config.yaml
n_layer: 14
d_model: 128
n_kv_head: 4
vocab_size: 8192
norm: "layernorm"
init: "normal"
beta1: 0.95
grad_clip: 2.0
decay_fraction: 0.606
Each number is 200 + 30 x the weight over its row's rms, rounded and kept within 0 to 999. Layers, rows and columns count from 0. The size before them is the row's rms in percent of the matrix's.

# o: layer 9 attention output (transposed), 128x128, rms 0.137, rows 22-31, columns 0-127
# v: layer 9 attention value, 128x128, rms 0.16, rows 23-31, columns 0-127
# q: layer 9 attention query, 128x128, rms 0.154, rows 32-49, columns 0-127
# k: layer 9 attention key, 128x128, rms 0.158, rows 32-48, columns 0-127
o22,112,209,182,133,119,135,204,214,208,190,214,184,185,247,192,239,189,195,172,195,178,139,196,203,204,198,242,181,210,240,217,241,182,153,216,182,188,220,193,173,214,217,174,189,151,253,177,184,145,204,206,166,233,247,179,182,180,203,188,300,200,207,226,190,257,196,208,265,182,160,221,217,177,231,223,192,207,190,199,168,185,206,222,211,193,204,253,196,190,195,195,176,166,138,221,176,169,178,193,195,238,142,163,166,246,227,220,242,195,214,195,197,205,186,220,217,228,176,180,213,183,142,179,152,217,208,255,163,184
v23,099,171,208,177,229,198,189,205,180,208,178,172,155,184,235,152,177,208,205,203,165,203,188,173,283,238,211,165,235,224,191,181,177,196,222,162,275,210,233,179,171,223,168,243,176,219,149,222,173,239,207,197,184,162,150,186,154,222,214,160,215,203,226,208,178,187,235,258,211,216,157,185,149,199,162,205,238,173,198,201,220,197,225,250,195,162,231,230,212,193,180,213,176,173,180,206,215,208,214,219,214,221,218,258,169,282,162,189,159,166,182,158,184,256,226,193,185,195,154,214,145,203,223,220,242,188,221,170,265
o23,099,223,207,177,178,223,273,155,175,174,222,229,233,145,186,225,277,163,232,143,254,239,231,189,202,178,220,243,143,214,231,233,209,188,210,217,147,203,198,175,216,193,222,166,271,229,163,209,162,219,210,151,220,261,228,178,210,169,206,198,229,213,193,163,201,195,217,169,194,193,187,218,185,161,189,217,187,179,157,179,164,103,170,196,210,201,180,173,164,212,197,171,223,192,204,208,197,241,185,179,183,168,204,187,204,134,218,187,249,244,199,242,188,208,197,194,192,170,170,183,177,195,163,220,158,214,182,229,235
v24,096,199,230,184,173,179,211,174,200,191,221,194,166,271,203,182,239,209,215,173,193,200,221,186,134,186,201,234,200,216,149,233,194,178,225,182,206,228,214,163,200,155,217,229,194,173,199,173,237,258,195,263,114,197,219,144,221,183,172,256,179,174,161,206,174,207,245,218,252,218,199,219,220,172,204,218,178,188,251,133,164,185,195,199,221,129,205,183,212,196,228,125,255,211,178,218,233,207,200,216,195,203,201,195,157,184,227,212,251,239,219,208,225,183,140,205,225,181,215,162,199,196,190,254,187,180,152,212,227
o24,100,207,184,173,244,155,184,229,248,169,205,212,248,195,199,199,220,165,164,228,213,227,208,202,217,217,171,212,206,161,233,165,200,270,152,161,188,185,183,158,190,216,185,220,261,239,160,226,165,190,170,183,276,155,200,208,156,197,167,158,230,235,131,200,218,198,258,180,172,160,195,198,171,253,238,205,213,178,169,181,201,217,199,249,179,205,232,187,180,206,169,222,196,169,187,246,180,188,228,212,165,250,201,206,204,211,132,246,194,201,184,163,195,203,267,206,188,216,226,213,177,209,221,181,222,254,199,161,254
v25,100,191,222,197,168,190,213,176,199,163,235,196,177,230,239,241,202,202,205,160,198,254,171,172,189,207,150,136,221,224,202,178,182,232,204,208,233,193,169,194,209,150,210,170,197,220,203,189,220,188,173,232,207,201,201,269,183,145,216,250,222,201,231,229,191,189,189,236,145,177,180,207,136,208,155,179,201,200,229,155,214,204,202,195,182,169,229,234,162,163,191,237,167,202,152,259,180,182,229,233,210,220,237,220,188,203,220,216,226,156,224,161,210,136,215,152,136,188,215,215,169,266,283,240,178,203,213,161,214
o25,110,207,175,195,198,236,174,210,176,207,200,147,139,170,169,199,191,180,162,212,184,175,223,237,221,190,226,211,183,228,176,226,223,207,161,160,137,163,220,187,183,205,184,264,239,195,147,189,197,230,207,161,205,173,166,178,230,241,215,195,208,264,185,186,181,194,221,242,225,183,147,171,208,192,254,186,206,202,211,205,220,153,211,206,179,193,184,204,228,250,178,174,212,190,212,148,220,163,225,152,142,196,143,173,190,239,200,183,214,236,171,240,177,208,107,184,227,205,158,200,149,204,159,184,217,250,259,218,167
v26,091,203,254,95,186,225,249,207,168,254,236,157,164,201,171,112,227,146,170,171,257,154,219,219,197,163,209,178,235,142,208,214,196,246,196,194,219,231,146,238,173,215,216,179,214,197,222,197,214,202,154,234,211,154,175,186,213,162,209,246,185,188,206,218,167,221,258,198,214,199,169,182,238,196,223,244,212,241,200,218,163,213,199,210,202,211,194,210,218,157,188,217,202,247,215,183,197,199,135,208,204,220,201,166,211,188,169,155,233,190,178,212,199,202,217,198,203,225,199,267,185,220,207,206,175,184,181,195,259
o26,096,212,192,213,221,236,182,162,218,224,202,272,195,255,195,190,203,212,168,199,213,206,184,182,234,178,210,212,192,227,203,185,218,210,165,201,202,171,230,243,189,242,151,195,212,263,197,230,205,233,188,221,255,251,169,221,214,174,235,146,194,240,205,153,189,233,142,201,225,160,249,187,194,208,165,176,213,152,195,186,237,200,205,220,218,200,183,174,198,223,202,142,150,192,191,188,179,218,188,167,123,183,288,244,200,188,193,180,199,186,151,156,147,246,190,124,197,174,212,166,216,188,235,192,201,218,234,217,158
v27,093,205,132,232,206,213,203,223,254,216,198,261,235,202,213,203,226,259,237,173,218,149,178,204,181,167,192,221,242,184,238,231,207,169,226,255,204,182,194,204,258,210,198,231,167,194,175,248,173,188,147,181,186,228,199,151,188,203,221,184,241,176,199,226,236,212,199,201,220,201,229,212,212,176,191,193,179,246,132,192,181,200,223,214,170,185,178,205,224,185,263,187,136,202,185,184,259,194,200,196,225,155,146,195,204,238,184,205,201,200,116,230,223,126,247,161,214,182,194,182,192,199,239,166,229,164,237,180,173
o27,095,154,237,188,236,187,199,179,182,196,183,218,205,139,221,227,164,175,166,234,182,163,208,208,191,244,169,177,215,225,116,160,164,203,228,191,225,244,212,253,198,147,164,194,206,206,197,192,261,220,237,200,202,234,208,211,210,212,215,224,212,183,202,211,225,203,226,140,210,188,215,184,185,220,226,209,197,172,221,240,263,187,207,156,202,183,241,208,249,198,187,199,251,215,247,210,183,207,171,212,162,223,245,235,138,179,212,214,177,183,233,266,220,280,196,245,175,194,219,245,191,222,172,259,201,228,140,181,186
v28,083,263,184,164,263,244,272,203,165,167,179,197,205,219,163,157,194,160,239,220,177,181,193,135,176,249,208,183,204,222,183,223,210,246,204,181,238,174,225,205,247,168,195,182,185,200,224,178,188,178,198,159,179,184,227,206,170,188,156,205,202,176,158,222,215,223,200,191,177,198,220,220,221,175,140,223,180,128,269,216,242,217,213,196,252,184,231,184,184,170,194,151,227,280,193,196,155,214,237,192,214,229,195,243,201,210,182,180,179,240,203,197,203,253,159,192,212,237,188,200,185,171,226,199,228,180,177,262,172
o28,091,140,199,205,200,163,154,216,215,170,174,145,161,181,231,289,181,197,168,160,242,217,198,238,163,179,176,217,218,190,198,177,206,169,183,190,214,178,200,161,193,228,219,203,225,164,124,219,225,233,235,190,179,190,282,178,201,199,206,200,149,177,197,218,159,234,152,223,194,199,175,206,172,186,235,176,220,175,97,227,197,165,201,184,182,215,207,203,175,247,229,216,175,173,175,266,232,172,174,207,154,198,162,235,221,179,243,176,196,209,191,210,177,160,207,177,193,256,231,210,205,197,244,203,233,212,218,201,201
v29,076,154,214,217,211,197,152,145,253,167,178,174,226,236,206,166,189,175,237,170,197,166,190,185,218,232,208,185,215,243,197,168,277,138,148,187,170,118,194,235,182,219,216,183,206,211,195,196,268,168,183,221,202,211,204,165,158,207,239,238,180,171,240,178,173,192,194,228,216,206,221,185,185,209,212,176,205,228,281,213,173,157,203,186,185,190,218,178,243,192,173,246,187,135,183,222,236,184,208,194,170,241,211,187,186,141,188,198,191,269,205,198,214,215,226,215,179,212,194,197,164,163,202,157,222,216,227,269,189
o29,090,181,174,165,182,174,232,215,182,228,185,200,247,248,145,223,196,179,181,196,194,209,210,244,203,190,197,162,198,219,179,200,166,233,254,178,156,225,193,155,213,259,200,285,198,157,152,163,160,225,175,187,248,186,196,179,201,227,167,141,178,181,170,216,266,194,190,208,213,194,148,177,169,198,183,182,176,199,201,216,222,191,185,154,215,211,217,186,195,198,181,198,167,193,165,167,194,202,212,169,216,112,176,192,203,162,211,162,178,139,228,172,156,222,147,179,193,147,156,165,246,213,193,205,191,180,158,169,154
v30,097,177,145,172,266,179,147,184,218,210,174,242,267,224,231,182,156,247,168,227,181,193,229,209,206,218,220,151,217,220,200,185,205,156,241,242,140,159,202,163,238,205,219,218,246,236,247,203,163,200,195,178,202,205,196,206,183,207,202,142,221,257,169,209,170,147,255,212,214,170,222,134,221,187,238,219,160,228,186,223,232,231,230,197,184,194,164,253,210,217,209,199,221,214,144,176,198,194,135,214,222,227,175,195,216,211,209,227,231,193,196,173,200,153,185,209,209,186,224,179,188,189,178,170,192,143,192,210,142
o30,099,188,206,187,142,236,270,204,200,197,199,207,195,172,167,192,212,211,213,198,222,188,175,236,203,195,209,158,166,230,208,174,192,181,220,185,258,270,181,191,196,125,160,218,169,201,244,209,247,211,162,166,209,174,215,161,199,246,185,178,218,176,228,197,215,215,177,194,174,211,261,232,173,193,170,185,197,170,241,153,206,201,158,159,192,186,237,183,208,235,231,224,229,209,201,177,221,142,224,197,162,154,204,239,107,174,168,185,203,240,228,222,177,194,213,228,216,217,232,241,262,148,206,221,213,258,236,230,204
v31,108,214,229,139,193,245,200,182,221,135,182,203,262,205,154,210,240,208,210,216,181,197,167,236,219,207,170,241,227,214,197,166,110,165,223,168,156,220,173,205,206,167,184,251,252,253,167,226,201,168,217,224,190,233,237,167,190,188,241,236,194,194,174,200,197,172,197,213,219,222,214,210,196,216,208,230,187,247,158,206,206,210,207,214,172,184,259,244,173,204,188,200,231,180,211,192,205,195,222,125,212,168,141,177,155,214,214,201,214,133,172,259,235,219,179,220,227,186,202,207,156,261,207,238,195,235,224,177,212
o31,108,188,210,252,270,79,237,247,187,244,178,241,144,201,230,143,203,198,205,189,231,153,251,237,200,174,194,187,212,167,192,200,150,204,182,192,210,189,193,188,164,213,200,190,202,209,193,211,147,191,208,213,218,209,165,200,171,190,197,198,220,254,250,169,197,189,230,165,203,160,198,203,233,152,204,185,154,193,252,176,225,156,188,163,210,195,192,152,206,174,182,185,158,278,162,201,229,219,173,218,200,213,179,226,146,187,191,205,186,225,248,203,139,167,190,215,204,166,218,246,198,180,180,204,213,199,200,226,212
q32,090,175,235,144,181,202,170,194,201,212,175,243,199,197,212,164,173,256,266,215,188,243,136,226,166,192,182,186,165,197,155,198,153,189,250,209,237,208,234,209,201,173,190,229,195,174,210,166,238,176,168,220,189,175,128,183,211,208,190,200,229,157,266,236,290,198,220,189,224,212,193,151,213,188,160,254,211,201,236,235,212,167,194,170,243,186,196,234,171,172,213,192,220,188,197,176,178,261,166,194,199,189,274,190,154,175,231,189,245,199,206,169,180,157,184,185,179,202,173,225,157,177,160,186,215,175,195,187,202
k32,088,229,203,132,223,207,186,174,164,244,240,153,152,228,208,159,169,125,210,214,181,209,187,210,180,211,200,233,144,200,229,181,134,133,217,178,153,237,190,250,200,197,198,238,174,210,211,187,206,183,194,210,219,203,153,204,211,212,235,224,202,231,190,239,221,193,219,209,166,209,181,217,243,199,179,239,220,212,258,168,198,156,212,205,144,201,182,184,209,150,225,207,226,238,147,166,216,192,118,206,234,222,179,173,162,243,209,200,218,156,207,173,149,209,205,154,180,179,208,215,168,211,163,205,257,220,187,227,232
q33,098,224,232,199,221,245,191,230,203,271,194,219,161,244,194,242,174,213,223,188,205,202,246,195,171,205,184,201,203,241,210,166,211,205,189,213,154,170,191,226,250,188,194,217,177,180,174,191,206,224,238,225,218,220,286,219,210,214,218,204,229,203,154,172,164,230,197,223,151,197,219,186,196,154,245,188,241,231,257,189,281,239,190,195,175,222,183,196,215,229,165,150,171,175,232,128,229,209,183,223,249,196,212,206,210,213,195,191,192,200,159,195,190,189,178,144,200,236,258,212,185,244,235,181,228,252,153,176,140
k33,098,251,221,157,198,281,144,163,221,214,229,153,136,206,188,205,213,180,201,246,203,162,246,203,166,173,217,216,184,196,199,200,190,195,188,185,219,136,172,223,200,236,134,207,188,179,140,183,166,224,190,186,232,253,200,190,191,173,203,217,199,202,223,187,150,240,191,188,205,209,177,205,193,188,259,156,206,205,231,190,226,216,195,166,205,226,231,229,163,205,188,204,206,162,255,191,197,211,240,116,184,206,171,220,225,156,218,172,174,135,138,205,181,232,188,145,210,201,221,206,153,233,195,172,176,208,239,191,161
q34,089,201,145,225,201,222,199,173,217,164,241,174,177,192,157,188,225,217,137,218,236,199,211,221,191,183,158,187,203,161,182,181,200,250,159,239,254,250,214,159,204,158,156,213,193,224,206,208,156,142,209,245,190,203,234,177,200,170,213,199,201,195,210,245,196,210,165,225,174,187,160,215,244,205,241,211,218,191,200,195,190,213,171,223,266,160,172,259,201,138,267,243,174,125,254,238,202,196,212,196,202,203,187,198,229,221,235,174,167,186,179,233,201,214,226,209,136,262,157,197,212,201,222,201,224,178,222,242,196
k34,089,215,142,205,216,215,237,215,200,171,237,203,215,214,130,180,213,178,174,228,216,244,192,177,221,172,206,210,182,205,147,220,201,215,205,175,182,208,237,134,186,184,241,231,181,232,158,193,170,162,249,210,179,161,227,236,142,181,215,228,154,243,196,204,131,211,139,197,186,182,151,180,190,159,237,200,197,204,196,209,235,198,213,190,202,210,140,204,233,165,242,219,202,160,244,239,218,205,232,281,186,155,216,203,194,222,203,195,233,171,204,231,263,206,187,210,157,237,235,145,202,201,244,204,237,184,241,196,206
q35,088,151,243,256,232,191,250,186,200,206,234,215,211,211,204,194,197,177,256,174,159,116,266,212,209,149,216,198,177,224,189,211,211,147,172,207,226,200,203,150,180,142,176,199,184,224,248,253,173,200,173,161,175,208,205,239,234,257,164,189,223,233,209,201,194,135,197,201,181,196,190,193,175,174,211,191,206,211,226,209,221,243,153,192,160,172,196,216,178,177,213,184,255,253,173,179,228,235,162,137,249,167,201,208,210,183,162,258,184,242,213,185,206,192,194,213,200,215,244,208,193,248,180,189,180,240,163,193,182
k35,090,177,209,249,214,224,261,155,196,238,199,198,220,198,174,235,201,230,165,207,171,171,211,217,225,185,175,243,210,167,198,201,226,159,146,207,154,229,194,142,186,137,198,233,232,225,243,213,162,244,161,158,135,170,198,250,202,240,196,189,150,172,217,207,233,198,202,218,227,191,216,167,181,223,221,174,226,244,221,183,206,199,214,145,172,181,225,206,192,179,208,183,193,217,181,189,238,242,255,145,248,168,222,169,199,162,168,177,226,142,142,217,196,240,176,201,174,209,164,176,192,271,199,192,190,221,204,223,164
q36,100,190,208,234,234,161,201,186,191,234,230,165,220,191,219,209,229,227,161,162,191,179,171,229,147,190,191,233,155,183,209,237,136,249,160,201,219,198,194,202,199,225,189,224,127,233,212,234,199,229,139,161,214,182,250,194,181,156,223,179,192,198,223,165,206,185,213,255,216,257,166,226,157,235,221,150,152,192,124,171,210,174,220,210,191,233,175,183,189,124,184,220,213,146,222,171,171,234,234,197,211,205,217,225,158,197,178,223,193,162,167,234,177,198,169,215,209,156,158,218,204,194,177,221,176,253,196,166,203
k36,098,195,176,221,240,165,202,214,241,166,187,194,216,185,154,212,238,157,243,153,224,205,117,210,148,226,165,198,158,223,170,198,222,266,153,173,170,191,231,196,199,193,252,192,146,217,266,235,180,233,195,181,187,170,211,245,193,192,225,195,179,229,183,201,196,203,255,230,206,225,200,219,165,205,222,183,186,196,153,179,223,194,173,192,218,241,225,187,220,213,224,180,164,174,200,199,211,193,278,227,230,225,224,237,166,189,212,243,209,208,201,210,149,217,206,220,247,238,123,122,185,181,187,201,170,214,165,201,192
q37,098,195,223,183,152,144,171,217,227,182,203,186,229,258,215,215,237,268,191,222,181,154,218,216,190,175,154,312,225,220,202,220,214,171,183,218,166,243,189,184,253,207,240,226,207,229,241,151,198,205,251,213,205,169,204,196,234,210,163,225,176,240,229,181,186,229,192,234,202,231,184,194,210,161,216,224,195,213,269,164,206,195,211,160,222,237,253,194,194,164,162,193,165,257,141,201,171,127,200,180,250,175,203,175,193,219,227,198,180,196,244,185,201,216,139,183,212,219,186,206,210,196,184,189,196,186,228,189,190
k37,100,191,195,203,201,210,217,183,226,178,202,162,208,191,207,241,181,255,172,172,197,170,203,212,173,184,186,264,235,222,178,254,206,204,195,212,147,251,229,171,208,258,231,238,184,174,199,125,221,188,266,211,219,123,210,245,241,214,180,203,209,204,213,221,223,231,203,193,217,240,214,170,267,239,222,214,166,208,210,178,191,220,220,188,225,215,244,202,215,200,144,160,195,255,168,227,215,157,192,205,241,164,170,214,222,203,162,181,197,182,284,218,244,206,145,205,192,178,190,243,199,201,179,232,222,225,224,214,260
q38,089,173,215,168,225,199,197,215,167,205,210,201,199,134,170,173,236,213,190,180,127,203,183,226,212,268,180,216,236,243,165,154,201,156,173,185,171,279,213,166,192,175,153,191,204,243,199,184,209,214,243,199,176,238,237,171,192,130,163,227,194,241,208,159,205,208,205,203,241,244,157,170,147,187,208,152,133,189,259,203,209,166,167,195,188,193,217,212,260,157,225,205,215,258,204,207,238,186,221,213,200,229,216,220,174,218,198,177,177,190,199,197,186,238,202,220,199,188,153,222,202,173,185,136,222,243,216,200,220
k38,093,232,210,193,161,254,192,235,245,208,209,252,147,207,229,199,197,200,165,185,158,175,207,194,194,189,177,270,174,220,156,215,155,186,129,227,194,239,186,211,231,179,222,160,201,224,189,230,193,175,205,206,206,166,231,208,213,167,204,220,199,186,241,119,195,209,173,208,239,148,230,190,159,211,175,233,170,220,223,171,161,149,195,238,184,177,252,150,241,184,234,224,183,242,178,145,180,228,232,221,209,210,204,274,168,225,199,161,238,214,188,235,154,204,169,227,187,184,189,230,159,220,189,189,162,196,210,172,240
q39,103,174,240,205,226,145,191,241,169,141,213,185,187,228,119,242,166,193,158,195,132,181,256,210,158,216,205,181,175,240,241,239,202,212,222,238,190,193,181,200,218,202,176,190,203,210,180,182,162,212,202,204,182,227,169,237,206,215,195,250,259,157,207,251,208,151,211,191,208,251,181,198,212,221,195,185,166,178,210,209,190,158,175,190,187,233,197,149,203,210,209,197,182,185,183,210,181,179,226,173,215,243,167,159,200,273,210,189,203,247,212,264,219,237,125,217,160,247,208,211,193,237,176,212,245,244,208,228,173
k39,101,170,194,252,222,161,226,189,174,179,204,179,184,219,187,214,169,259,153,216,139,183,213,177,215,200,156,216,175,246,203,209,235,192,181,211,255,147,239,206,212,198,211,190,158,216,154,181,201,202,199,217,201,206,156,139,194,222,177,234,226,192,154,245,226,187,256,162,169,225,168,201,194,205,287,191,197,230,219,217,179,194,220,218,169,206,178,220,243,220,189,227,203,258,229,158,239,167,246,182,233,180,189,183,218,251,175,216,192,190,193,251,243,225,164,182,201,231,114,218,177,202,212,177,258,224,231,188,183
q40,096,216,188,164,177,212,217,162,161,204,197,197,190,165,191,204,204,225,163,178,205,220,221,229,191,188,168,196,144,196,179,169,158,149,177,196,201,189,211,184,248,179,179,210,174,285,219,278,152,227,186,173,183,253,197,164,191,169,233,198,171,198,203,215,165,185,206,163,213,190,263,223,241,188,164,183,224,224,212,173,208,191,130,153,232,239,225,206,206,258,262,201,249,184,213,181,182,204,200,188,223,205,188,264,217,243,208,189,217,216,214,181,164,241,178,265,204,259,217,206,168,141,207,196,225,227,255,214,189
k40,093,151,174,163,178,161,228,210,216,207,239,208,192,179,195,240,182,189,138,215,234,181,206,191,210,196,188,251,160,164,216,253,204,178,190,139,238,194,197,193,180,200,217,200,177,279,192,241,208,199,199,173,178,262,199,188,173,136,212,202,244,219,236,215,255,198,202,162,221,201,208,184,231,200,178,169,240,221,215,210,201,141,194,191,176,236,154,194,187,217,215,187,255,176,156,204,186,211,193,173,181,223,209,233,228,223,190,245,213,221,219,271,181,242,152,303,205,259,225,213,189,182,220,170,180,169,216,219,206
q41,087,171,138,171,225,187,228,184,234,207,226,179,208,249,205,218,186,222,195,188,233,186,167,207,178,177,251,202,222,223,188,226,200,218,201,144,158,163,259,234,184,221,221,187,214,180,200,174,129,165,156,228,184,196,191,190,218,177,224,204,134,180,213,166,220,218,210,217,204,170,234,213,215,201,203,240,217,219,200,244,214,206,145,178,207,199,207,188,195,218,190,210,195,229,217,188,146,243,229,225,209,248,198,238,142,232,179,176,222,179,167,287,208,218,223,269,246,160,257,184,200,202,204,183,246,118,223,243,194
k41,091,217,125,188,193,155,186,213,220,177,203,201,188,182,198,136,238,259,243,222,262,201,211,193,223,214,217,166,223,184,187,215,228,184,194,166,140,135,147,235,154,195,214,187,192,116,218,231,212,174,206,182,150,213,193,241,193,199,157,212,114,212,182,183,178,213,184,194,217,216,194,204,258,252,230,211,183,202,202,214,256,237,193,190,221,157,191,196,186,216,195,236,190,205,179,156,171,198,182,182,210,185,249,182,145,185,186,220,199,173,210,253,201,224,240,209,203,162,185,205,205,163,152,200,189,143,191,177,159
q42,095,211,149,168,148,189,201,210,176,186,233,160,201,195,209,207,227,151,233,197,156,204,218,188,169,183,231,263,231,192,184,169,157,271,193,211,178,197,180,173,200,200,221,183,216,195,161,179,149,166,214,142,221,231,156,189,240,226,249,207,169,207,175,223,216,250,206,195,189,182,188,294,170,177,231,205,212,200,203,219,196,196,221,188,160,201,240,222,173,166,176,241,209,188,198,169,189,249,191,172,233,153,140,207,219,181,283,239,158,219,192,174,206,180,207,189,233,185,209,229,157,163,199,188,177,247,213,264,218
k42,094,170,161,165,172,181,192,209,183,162,217,222,198,174,200,210,235,186,179,139,235,172,222,192,163,216,220,189,201,192,162,197,174,213,214,260,213,181,93,201,243,215,178,197,194,198,208,195,175,231,254,166,209,220,157,168,202,222,188,217,204,235,226,239,189,216,257,214,163,167,166,264,228,195,191,177,200,211,204,217,212,190,271,207,208,201,178,201,118,215,191,169,214,154,239,231,237,214,192,197,165,176,205,187,157,168,258,204,183,205,147,200,191,170,214,197,164,224,215,242,291,176,185,231,194,223,187,170,223
q43,092,216,259,239,143,225,213,145,220,212,209,160,199,176,174,225,185,166,259,220,212,223,195,192,157,235,203,152,213,178,281,227,175,182,175,151,235,204,258,224,200,165,209,164,230,246,208,229,229,172,194,226,211,217,259,231,202,239,195,215,190,158,191,207,192,185,222,166,206,213,167,151,187,175,242,223,211,229,261,189,207,176,227,227,219,206,210,197,187,211,194,217,204,216,166,123,229,200,230,188,222,175,219,263,230,178,206,225,183,142,178,188,210,187,156,208,162,189,189,202,211,149,269,170,210,235,197,182,173
k43,093,217,219,156,216,221,142,141,187,207,235,179,180,200,176,158,180,258,205,209,184,192,218,213,150,172,160,190,224,198,263,262,191,176,161,180,231,156,199,173,219,171,237,190,224,226,208,170,232,198,180,229,288,163,183,228,148,229,158,200,190,246,233,204,184,221,213,221,203,243,194,185,210,203,235,230,184,182,222,229,192,153,159,172,230,199,236,174,198,263,240,205,238,167,160,228,208,217,205,170,184,198,211,242,205,217,170,196,258,163,160,156,158,222,197,205,203,209,209,191,267,173,241,185,204,182,197,167,183
q44,094,207,199,150,224,178,214,235,179,227,183,210,204,256,202,249,184,218,188,160,239,159,227,223,236,247,182,178,265,221,191,193,244,199,214,185,238,200,232,169,194,188,144,171,178,146,198,216,184,186,174,170,244,139,236,179,208,185,171,171,229,195,241,212,247,200,196,231,175,176,223,223,222,203,247,144,165,200,216,250,160,251,248,224,204,199,222,203,203,234,216,143,194,172,220,218,224,160,198,175,234,178,172,204,208,205,165,172,177,160,227,156,179,201,181,204,218,233,230,218,177,243,207,155,206,206,262,132,241
k44,090,217,238,210,250,179,183,253,202,251,130,181,170,249,188,179,242,215,173,201,191,212,233,210,213,211,194,200,192,196,163,134,201,244,191,199,166,206,196,223,174,217,154,229,236,177,192,266,217,194,169,177,233,158,227,199,177,163,224,182,223,229,271,228,200,196,251,209,189,173,218,196,222,184,170,175,103,189,215,242,199,230,240,188,238,238,202,263,200,229,203,191,198,174,187,171,234,169,181,213,171,184,166,203,228,172,220,224,179,188,188,215,165,156,192,218,198,210,217,169,183,235,252,187,222,217,287,208,194
q45,102,221,244,277,231,238,204,230,163,200,200,221,184,225,207,156,197,238,202,194,223,227,229,135,222,180,228,182,206,213,196,155,212,181,283,171,135,213,266,195,172,193,217,184,164,198,169,157,206,169,180,162,147,237,198,219,156,186,211,208,224,213,212,178,129,213,202,257,198,230,146,221,206,175,186,167,193,174,197,220,230,185,167,141,187,221,148,206,255,220,188,205,200,223,185,207,224,170,193,193,229,191,207,199,149,178,164,217,176,207,192,230,206,165,163,177,203,183,262,187,200,223,176,173,165,156,245,219,217
k45,097,224,179,228,176,208,220,215,233,176,176,186,178,221,254,205,196,182,167,204,254,188,215,195,173,205,209,183,208,205,187,183,254,206,202,235,223,213,254,239,184,214,170,175,254,232,188,175,189,275,209,175,206,219,207,216,203,189,152,217,178,168,144,222,155,179,211,258,236,225,166,186,264,149,162,156,218,235,155,207,153,173,216,205,178,143,212,261,240,224,149,249,195,255,210,228,202,200,151,225,205,190,216,188,180,175,221,182,198,157,198,252,182,195,203,192,169,174,201,157,183,215,181,165,149,137,213,201,231
q46,095,169,243,164,248,191,181,226,165,244,153,261,209,208,206,195,214,185,203,208,194,216,212,228,188,173,163,182,213,208,222,185,182,218,224,181,211,147,197,186,156,238,250,230,234,202,197,193,163,205,227,202,196,202,180,182,193,160,247,172,212,211,252,182,172,222,202,162,235,147,212,166,148,167,151,177,222,203,213,193,230,233,243,154,229,215,206,187,221,238,255,236,229,194,216,211,195,204,216,132,241,179,174,173,252,175,238,104,201,187,130,199,226,200,166,197,220,130,184,230,201,194,233,176,195,205,164,220,221
k46,094,198,256,150,171,147,177,235,152,223,247,248,180,209,175,198,169,190,227,165,193,180,239,235,228,150,185,140,175,206,195,218,229,192,215,215,165,187,221,243,196,216,206,199,209,185,183,166,243,230,190,163,201,268,196,202,164,197,211,189,176,134,206,220,170,218,213,162,193,115,248,194,119,155,198,197,202,169,212,172,247,181,186,197,183,226,203,148,224,238,236,202,174,185,175,247,201,208,232,210,164,196,179,202,200,180,246,143,157,234,221,199,162,210,208,202,174,172,165,212,227,203,200,169,189,188,155,228,230
q47,098,179,247,221,196,197,184,177,236,216,220,253,260,192,219,202,255,187,157,152,214,194,188,188,169,235,170,192,191,182,197,146,181,215,191,198,263,224,179,247,166,232,259,190,198,156,189,186,179,200,193,206,254,213,205,121,210,202,230,194,184,243,180,184,244,151,208,235,177,204,246,207,229,249,174,172,189,108,178,186,223,187,218,253,215,194,187,270,149,202,208,203,160,155,213,241,165,181,182,173,167,214,173,202,205,202,212,177,263,218,184,223,162,224,198,188,225,199,220,215,205,241,240,219,225,192,201,224,202
k47,102,260,198,202,149,178,209,256,225,200,199,210,206,231,164,181,246,203,196,182,195,210,119,237,253,190,183,145,194,175,224,173,202,188,212,178,209,220,160,212,184,244,198,190,171,226,189,221,225,210,178,264,180,225,186,146,201,207,218,195,210,213,178,175,194,178,213,194,136,234,181,180,160,246,170,267,192,130,184,174,205,260,208,267,205,163,174,198,192,200,156,169,204,140,231,205,235,242,164,217,203,215,221,182,221,194,219,188,213,237,194,163,159,209,221,203,148,188,159,170,226,185,245,171,193,194,212,226,256
q48,096,204,200,172,233,233,196,209,219,186,251,201,233,168,213,183,177,159,182,215,194,191,230,215,150,185,164,192,186,212,175,228,182,181,202,171,187,229,224,203,264,155,220,220,247,205,203,177,234,221,200,120,194,175,202,227,146,172,210,215,232,168,198,217,218,203,196,139,221,198,145,152,214,142,262,167,150,211,223,150,226,194,219,200,261,175,192,197,209,182,145,200,192,197,268,158,238,208,220,174,218,201,244,195,160,173,132,219,182,182,177,176,256,206,196,201,194,213,188,243,223,220,183,209,186,231,141,212,258
k48,099,186,179,152,240,172,214,174,214,220,217,171,214,224,216,217,167,133,242,161,211,198,227,209,184,171,183,200,176,240,202,218,253,152,203,159,196,252,257,172,209,193,236,195,260,207,206,183,225,181,181,152,228,171,214,209,193,199,167,146,206,210,171,190,140,242,159,218,193,190,169,181,209,206,207,204,201,215,233,212,176,154,199,193,248,152,247,259,246,255,231,159,214,205,252,166,220,169,228,208,229,207,204,224,201,154,198,193,220,192,158,218,243,198,202,149,206,206,140,256,235,235,210,195,199,200,162,168,252
q49,092,210,184,209,180,224,211,225,160,245,164,232,212,198,157,191,169,215,163,152,195,238,220,163,183,176,164,198,186,179,218,193,275,177,209,215,167,162,192,255,168,190,169,233,177,210,263,169,186,168,110,215,223,173,233,215,181,209,193,207,208,181,226,226,251,150,174,163,185,215,197,252,194,166,244,146,162,160,138,141,230,236,173,239,203,218,184,216,226,213,180,190,159,205,199,189,173,221,246,192,192,211,240,194,204,180,227,150,225,230,184,233,202,264,170,197,187,208,239,182,215,206,226,175,245,217,191,177,191